config = dict(
    activation='gelu',
    bias='all',
    tie_embeddings=True,
    init_std_o=0.0,
    warmup_steps=380,
    schedule='wsd',
    dataset='wikipedia_en',
)
Each number is 128 + 24 x the weight over its row's rms, rounded and kept within 0 to 255. Layers, rows and columns count from 0. The size above them is the row's rms in percent of the matrix's.

# layer 9 MLP up, 384x96, rms 0.124, rows 267-283, columns 0-95
size [ 67  82  85 106 120  80 108  79  79 111 105 106 106  87 124  82  96]
[[123  99 124 107 116 152 119 165 148 122 137 134 117 118 116 154 139 121 120 103 136 145  97 107 153 116 159 127 200 130 118 134 153 141 151 178 173 113 142 122 159 111 138 151  94 135 110 110 123 150 143  73 101 164 126 119 142 133 121 156 108 102 155 101 169 139 100 124  70 127 114  82 128  78 111 113 119 164 111 118 137 179 135 122 160 138 126 101 153 137 174 107 125 126 125 127]
 [116 137 121 132 128 117 127  94 126  95 123 138 107 160 152 109 159 147 123 147 111 132 135 133 163  86 173 136 188  85 153 111 147 137 172 153 118  89 152 134 163 134 130 121 223 137 126 130 139 129 141 112 112 163 120 147 131 104 177 114 120 150 144  95 154 135  79  80 106 123 119 108 126 109 115 159 126 140 117 103 137 128 106 122 150 120 139 152 111 133 134 121 145 150  87 133]
 [110 134  95 145 149 144 103 117 118 131 132 129 155 116 107 142 132 128 138 140 126  99  83  81 122 147 110 143 120 126 151 105  95 121 145 109 127 132 113 121 149  95 150 145 136 126 127 114 154 118 186 145  85 150 107 111 174 118 130 127 104 130 126 125 170 142 144 108 115 119 137 213 114 157 119 156 177  86 160 146 104  85 142  74 126 111 115 145 107 119 147 156 162 124 100 151]
 [130 127 113 131 121 132 102 126 125 121 129  92 144 141 113 142 154 130 119 128 132 167 109 120 106 129 140 182 118  72  72 114  80 157 135 145 102 161 132 141 155 116 141 126 107 156 141 145 150 129 123  87 124 125 124 130 129 142 124 143 131 117 171 182 163  79  92  91 121 134  94 174 134 127 144  62 137 139 144 124 101 136 136 137  86 142 166 126 122 143 115 167 175 112 134 116]
 [140 126 109  82  81 111 121 130 117 108  84 150 142 116 141 135 148 132 122 122 131 147 122  62 142  99  94 132 147 127 140 147  95 127 182 139 136 129 106 112 157 170 195 151 111 150 123 109 143 139 103  96 147 140 136 105 124  90 153 123  96 109 139 123 108 138 124  99 135 139 126 108 110 135  98 134 132 144 142  79 167 131  93 107 146 146 141 105 134 163 159 126 178 116 175 110]
 [128 173  87 105 171 124 124 132 157  93 109 140 136 118 170 156 143 147 136 157  99 106 128  91 134 116 118 140 133 117 159 147 148 100 150 153  79 125 110 119 110 107 159 137 105 136 114 115 142 161 149 189 122 129 141 156 108  87 110 129 144 124 120 121 166 151 108  87 119 109  99 131 120 178 159 113 138 132 136 140 109  80 118  97 164 151 122 171 109 158 130 113 125 101 136  86]
 [ 99 117 142 123 127 140 120 146 120 113 147  94 121 201 111 113 139 136 126 129 135 103 125  94 118 146 109 114 123 104 112 178 125 144 125 155 120 166 156 164 137 144 126 101 121 142 127 117 140  64 144  87 117  98 161 137 111  80 177 134 119 113 131 108 151 174  94 124 150 126 136 129 148 179 128  95 109 158 131 117  93 155 154 134 124 119 162 145 100 145 112 100 115 134  79 101]
 [114  85 122 148 121 178  90 114 137 161 140  87 145 115  69 130 127 178 125 106 135 116  98 136 149  88 127 107 144 133 120 118 119 180 129 161 152 156 121 114 164  95 137  92 128 129 156 108 128 131 153 116  96 174 134 178 135 111 147 131 152 141 116 135 141 151 145 117 144 148 137 113 143 113 172  62 137  83 124 115 120 160 114 117 133 143  78 128 118 119 143 110 121 133 119 131]
 [130 176 102 101 110 125 112 167 180 119 123  89 141 117 141 123 132 196 126 132 146 111 141  83 118 129 105 112 103 100  91 155 137 152 178 128 101 189 129 102 109 149 105 115 137 136 142 114 127 102 120 173  99 166 154 124 121 112  83 113 119 107 130 130 135 114 108 117 154 138 121 122 172 139 122  98 124 149 148 131 164 120  89 149 129 128  92 123 141 149 116 171 154 114 125 123]
 [107 115  88 108 103 150 111 156 102 107 142 168 153 129 145 116 164 150 128 135 140  84 147 110 167 136 107 142 141 110 153 136 100 142 111 150 141 122 166 150 149  96 111 147 158 135 143 108 136 129  92 130  82 112 166 118 104  91 167 166 112 114 155 111 152 163 158 121 152  79 106 103 117 169  97 120 136 139 106 129 126 159 117  72 115 144 148 146 127 149 145 111 122 114 116  84]
 [139 157 119 123 101 143 125 102  88 117 107 138 146 174 154 110 140 129 152 134  97 114 114 148 176 144 118 147 134 116  84 119  97 138 143 146 144 109 123  91 140 151 165 105 103 176 138 122 152 131  97  89  99  91 146 138  81 138 161 113  99 143 112 145 129 112  91 104 149 127 117 172 137 110 150 132 114 105 136 100  92 163 139 125 148 154 160  98 173 172 154 118 131  90 117 132]
 [ 89 119 116 142 107 149 142 103 107 143 103  87 132 108 120 100 139 140 178 116 142 178 100 160 123 150 128 162 129 100 122 142 122 100  92 144 134 184 144 115 139 122  86 161 148 144 138  82 126  91 116 136 131 124 134 100  81 121 141 151 113 107 113 153 113 118 113 106 139 181 111 112 152 118 127 156 118 150 101  65 115 150 125 127 121 164 131 150 164 129 105 158 102 115 163 131]
 [107 126 122 120 101 101 114 138 109 114 124 125 127 120  90 118 120 135 147 130 133 166 134 121 114 119 130 100 161 135 126 142 124 152 197 128 150 159 138 116 107 136 156 114 157 137 108 118 124 121 138  98 128 117 156 132 118  56 129 130  61 157 120 133 147  98 149  87  85 117 132 147 108 130 150  96 163 139 148 136 149 173 110 125 120  96 101  93 142 158 172 154 163 116 128 185]
 [ 96 130 100 116 125 153  71 144  98 142 131 160 150 123 100 137 107 133 155 122 120 133 106  92 148 113 140 127 147 134 101 100  80 134 129 141 152 163 132 159 175 124 114 132 133 131 107 112 134 171 134  75  83 114 115 109 116 136 153 143  94 136 134 181 147 137 129 113 103  96 125 180 126 124 156 149 144 112 172 105 106 134 166 118  98 160 191 142 134 119 116 122 100 130 144 125]
 [112 108 130 133 118 121 120 146 145 105 108 156 145 131 135 124 146 129 137 111 146 138  68 164 133 157 130 139 129  63 117 155 110 157 127 144 152 159 158 130 124 147  97  96 130 154 162 142 124 107 127 136  70 128 174 132 146 112 133 115 100 101  87 139  82 160 158 147 116 157 122 143 166 143  96  89 110 102 134  97 105 176 145 108 112 114 116 125 121 159  91 132  92  95 129 100]
 [129 148 120 139 122 100 108 125 147 136 124 119 126 134 100 167 153 131 115 151 109 158 157  96 140 106 103 146 147 131 157 141 118  93 177 180 126 140 184 127 110 115 120 121 155 149 119 111 122 107 126 174 130 132 130 152  83 112 130 107 133 123 134 132  89 121 119 108  66 108  71 126  82 139 141 182 156 115 117 117 118 133 138 132 172 151  92 170 106 148 145 116 147  94 121 149]
 [123 110  91 156 143 155 132  93  69  96 140 105 166 141 127 126 176 144 136 133  88 105 138 136 122  97 118 106 130 136 113  85 104 141 108 118 105 142 142 145 112 147 158 131  95 162  74 140 146 158 107 170 113 117 140 122 175 129 157 129  99 127 104 138  94  96 119  92 133 122 141 146 149 152 137 115 150 125 143 109 142 110 171 141 118 151 170 128  91 135 148 142  88 112 174 124]]
# layer 9 MLP down (transposed), 384x96, rms 0.112, rows 267-282, columns 0-95
size [ 78  85  86  98 111  80 104  84  86 109 111 106 109 116 120  87]
[[175 135 134 135 133 109 121 154 104 138 128 119 152 149 156 132 111  97 121 113 102 140 143 165 121 154 142  87 134 120 121 110 111  87  74  93 152 117 144 140 151 101 135 135 157 128 137 167 129  97 134 125 161  95 105 115 131 153 176 161 157 133 148 100 124 132 150 109 136  85 106  55 132 174 132 160 131 131 128 155 123 171 101 113 116 123  66 112 158 126 141 151 115 134 127 126]
 [124 123 129 123 131 160 118 129 150 172 133 148 169 132 160 112 126 108 142  75 154 132 117 137 121 132 143 104  96 155 109 121 123 113 130 100 145 157 140 132 104 137 158 154  77 135 120 133 131 141 119 158 166  96 129  79 116 130 172 132 120 146 150 102 138  97 166 133 137  88 107 132 112 137 121 116  75 134 165 178  89 125 154 142 122 151  85  94 115 148 105  92 148 171 100 100]
 [116 108  96  80 157 123 170 163 140 164 129 127  66 114 128 155  91 136 150 153 153 113 128 159 143  86 131 129 118  98 109 102 141 151 133 134 160 118 101 143  90 123 162 140 117  79 141 114 109 137  91 157 107 160 113 120 162 151 112 138 122 119  93 109 164 159 116 174 126 104 123 111 163 146 159 136 186 121 136 151 135  99 117 134 126 133 138 147 142 104 136 124 123  88 129 107]
 [ 92 132 173 125 107 156 110 102 161 150 126 138 136 131 118 158 152 142  69 127  99 177 142 142 138 140 141 110  59 124 136 125  96  83 135 138 143  96 116 129 120 105 152 187 111 136 142 109 100 114 112 150 132 113 147  93 127 145 165 142 132 133 115 134 160 116 106 180 121 111 115 119 138 110 122 147 143 145 148 129 115 127 129 101 152 115 128 149 165 107 102  78 115 111 113 185]
 [137 129 122 135 136 137 128 126 122  94 107 146  96 122 146 135 152 129 105  97 110 157  96 137 125 109 110 119 128 135 126 158  96 184 163 159 149 138 117 133 180 163 137 141 115 173 126 175 131 120 119 122 155 128 149 165 120 112 125  98 140 133  88  99 127 121  87 141 120 150  90 136 155  86  85  99  64 146  88 131 157 106 139 160 132 101 131 119 106 111 123 148 111 146 183 123]
 [133  83 171 158 101 105 163 134 140 162 154 132  82 110 146 114 132 120 183  95 181  74 140 149 109 120 115 101 134 117 154  79 114 114  97 104 161 117 107 161 128 125 144 114 118 109 109 124 143 154 113  79 116 131 136 164 158 127 120 109 121 154 157 136 113 129 137 176 165 119 123 155 148 101 119 125 141 123 134 141 147 158 117 144 178 106 130  99 127 113 123  95 136 107 116 141]
 [123 151 124 129 174 131 131 123 118  96 153 120 110 107  92 143 125 128 129  90 105 113 136 124 127 135 145  78 162  71 131 150 136 148 145 129 112 110 124 121 149 132 127 120  82 164 107 179 170 139 102 144 121 154 100 164  79 149  85 153 112 147 146 119 167 128 110 102 111 163 145 112  81 143 132 115 121 100 130 125 129 122 135 124  94 132 119 154 123 138 155 195 168 103 138 109]
 [138 107 169 151 147 143 101 129 122 168 116 179 195 155 140 126 157  99  82 156 147 105 133 135 142 160 143 108 161 115  98  85 129 131 111  90 175 155  83 120 111 106 156 118 110 130 134 141 134 107  88 158 160 101 122 128  94 144 178 132 125 118 114 117  92 142 112 123 149 129 145 126 107 147 127 165  90 113 113 131 125 144 109 129  87 113 121  93 112 143 116 120 129 149 109 125]
 [160  96 148 113 136 140 147 118 137 165 116 108 164 129  92 136 113  65 153 128 124 112 105 128 116 139 152 152 109 124 172 118 132 148  84 110 118 115 117 153 136 127 135 124 159 167 124 135  95  89 152 119 145  91 126 124 116 143 180 140 150 190 112 102 120 133 119  97 115 108 135 105 143 161 163 108 129 104  84 159 128  85 116 104 158 122 153 154 130 112 165 113 102 117 168 114]
 [119 122 127 109 161  75 144  97 118 150 146 179  95 108  99 132 130 154  94  87 115 155 134 135 126  98 144 108 155 151 104 136 114 133 124  90  97 128 159 121 137 135  98  98 101 120 145 163 156 179 122  93 148 169 144 108 134 136 106  84 153 125  98 110 137 112 134 103 125 134 129 150 139 119 125 145 165  94 179 113 163 126 112 122 154 119 117 171 165  94 138 123 143 158 147 114]
 [133 189  96 119 121 139 158 121 147 143 138 187  91 139 116 133 147 116 121 169 151 115 131 102 125 179 131 145 178 104 131 109 130 178 135 157 165  98 116 124  65 128 142  86 131 155 128  71 136 155 122  84  99 112 172 136 124 130 119 123 123 108 102 131 129 137 121 106 143 121 133 150 138 115 125 137 107 129 120 102 124 150  97 123 128 153 144 116 119 141 162 101 116 104 111  83]
 [131 160 143 110 160 109 166 116 116 148 126 110  88  81 192 135 175 131 156 117 153 175 104 112 125 150 118 140 122  92 113 142 120 134 128 150 130 122 125 154 114 105 150 120 101 106 105 121 166 108 115 123 161 145 126 156 124 123 155 120 173 105 142  86 135 158 175  95 125 131 126 111  97 102 135 138  93  90 115 137 139 114 108 123  96  84 176 107 122 130 106 144  91 140  99 128]
 [148  95 135 132 120 134 105  92 103 118 129 156 159  77 127 132 121 143 176 108  65 141 104 114 131 143 127 143 109 116 102 114 134 127 140 152 128 118 152 167 158  86  96 101 114 182 168 139 115 141 112 138  88 157 102 108 120 104 143 118 145 150 102 107 133 140  96 148 132  99 171 163 170 146 124 114 109 165 148  85 106 123 143 119 153 134 108 142 120 114 107 121 130 181 140 140]
 [107 135  89 116 158 128  60 191 152 101 128 145 130 124 101 122 158 130 112  88 104 142 147 132 131 106 120 119 116 143 129 131 107 126 158 182 110 144 108 136 113 105 143 143 118 133 105 166 129 120 123 164  82 135 121 127 129 112 137 136 132 116  71 183 181 158 119 122  92 122 107  92 117 121 153 135 152 189 149 139 142 147 141 109 113 141 125 137 133  91 120 157 101 135 128 135]
 [ 98  92 157 195 129 144 114 128 136 124 154 152 139  88 151 141 159 117 129  91 139 130 155 131  66 161 100 134 144  76  76 121 122 110 158 139 149 161 106 134 121 112 151 152 131 147 122 144 133 128 152 128 126 132 116  87 134  94 141 115 120  98  84 141 182 170 132 139  93 128 128 140 122 117 110 110 153 167  93 101 141 124 142 110 112 152 159 111 128 113 133 135 138  87 126 115]
 [147 117 134 157 143 119 152 117  98 145  89 139 206 129 139 147 154 116 141 130 134 163 108 128 122 140 127 130 107 157 119 115 136 162  84 105 176 100  62 114 162 140 143 114 156 105 149 147 121 121 125 125 150  83 121 117  93 143 129 142 113 144  98 105 126 110 111 100 167 132 154 119 139 135 144  93 116 134 149 132 128 123  70 135  77 100 117  91 106 165 150 148 144 119 145 122]]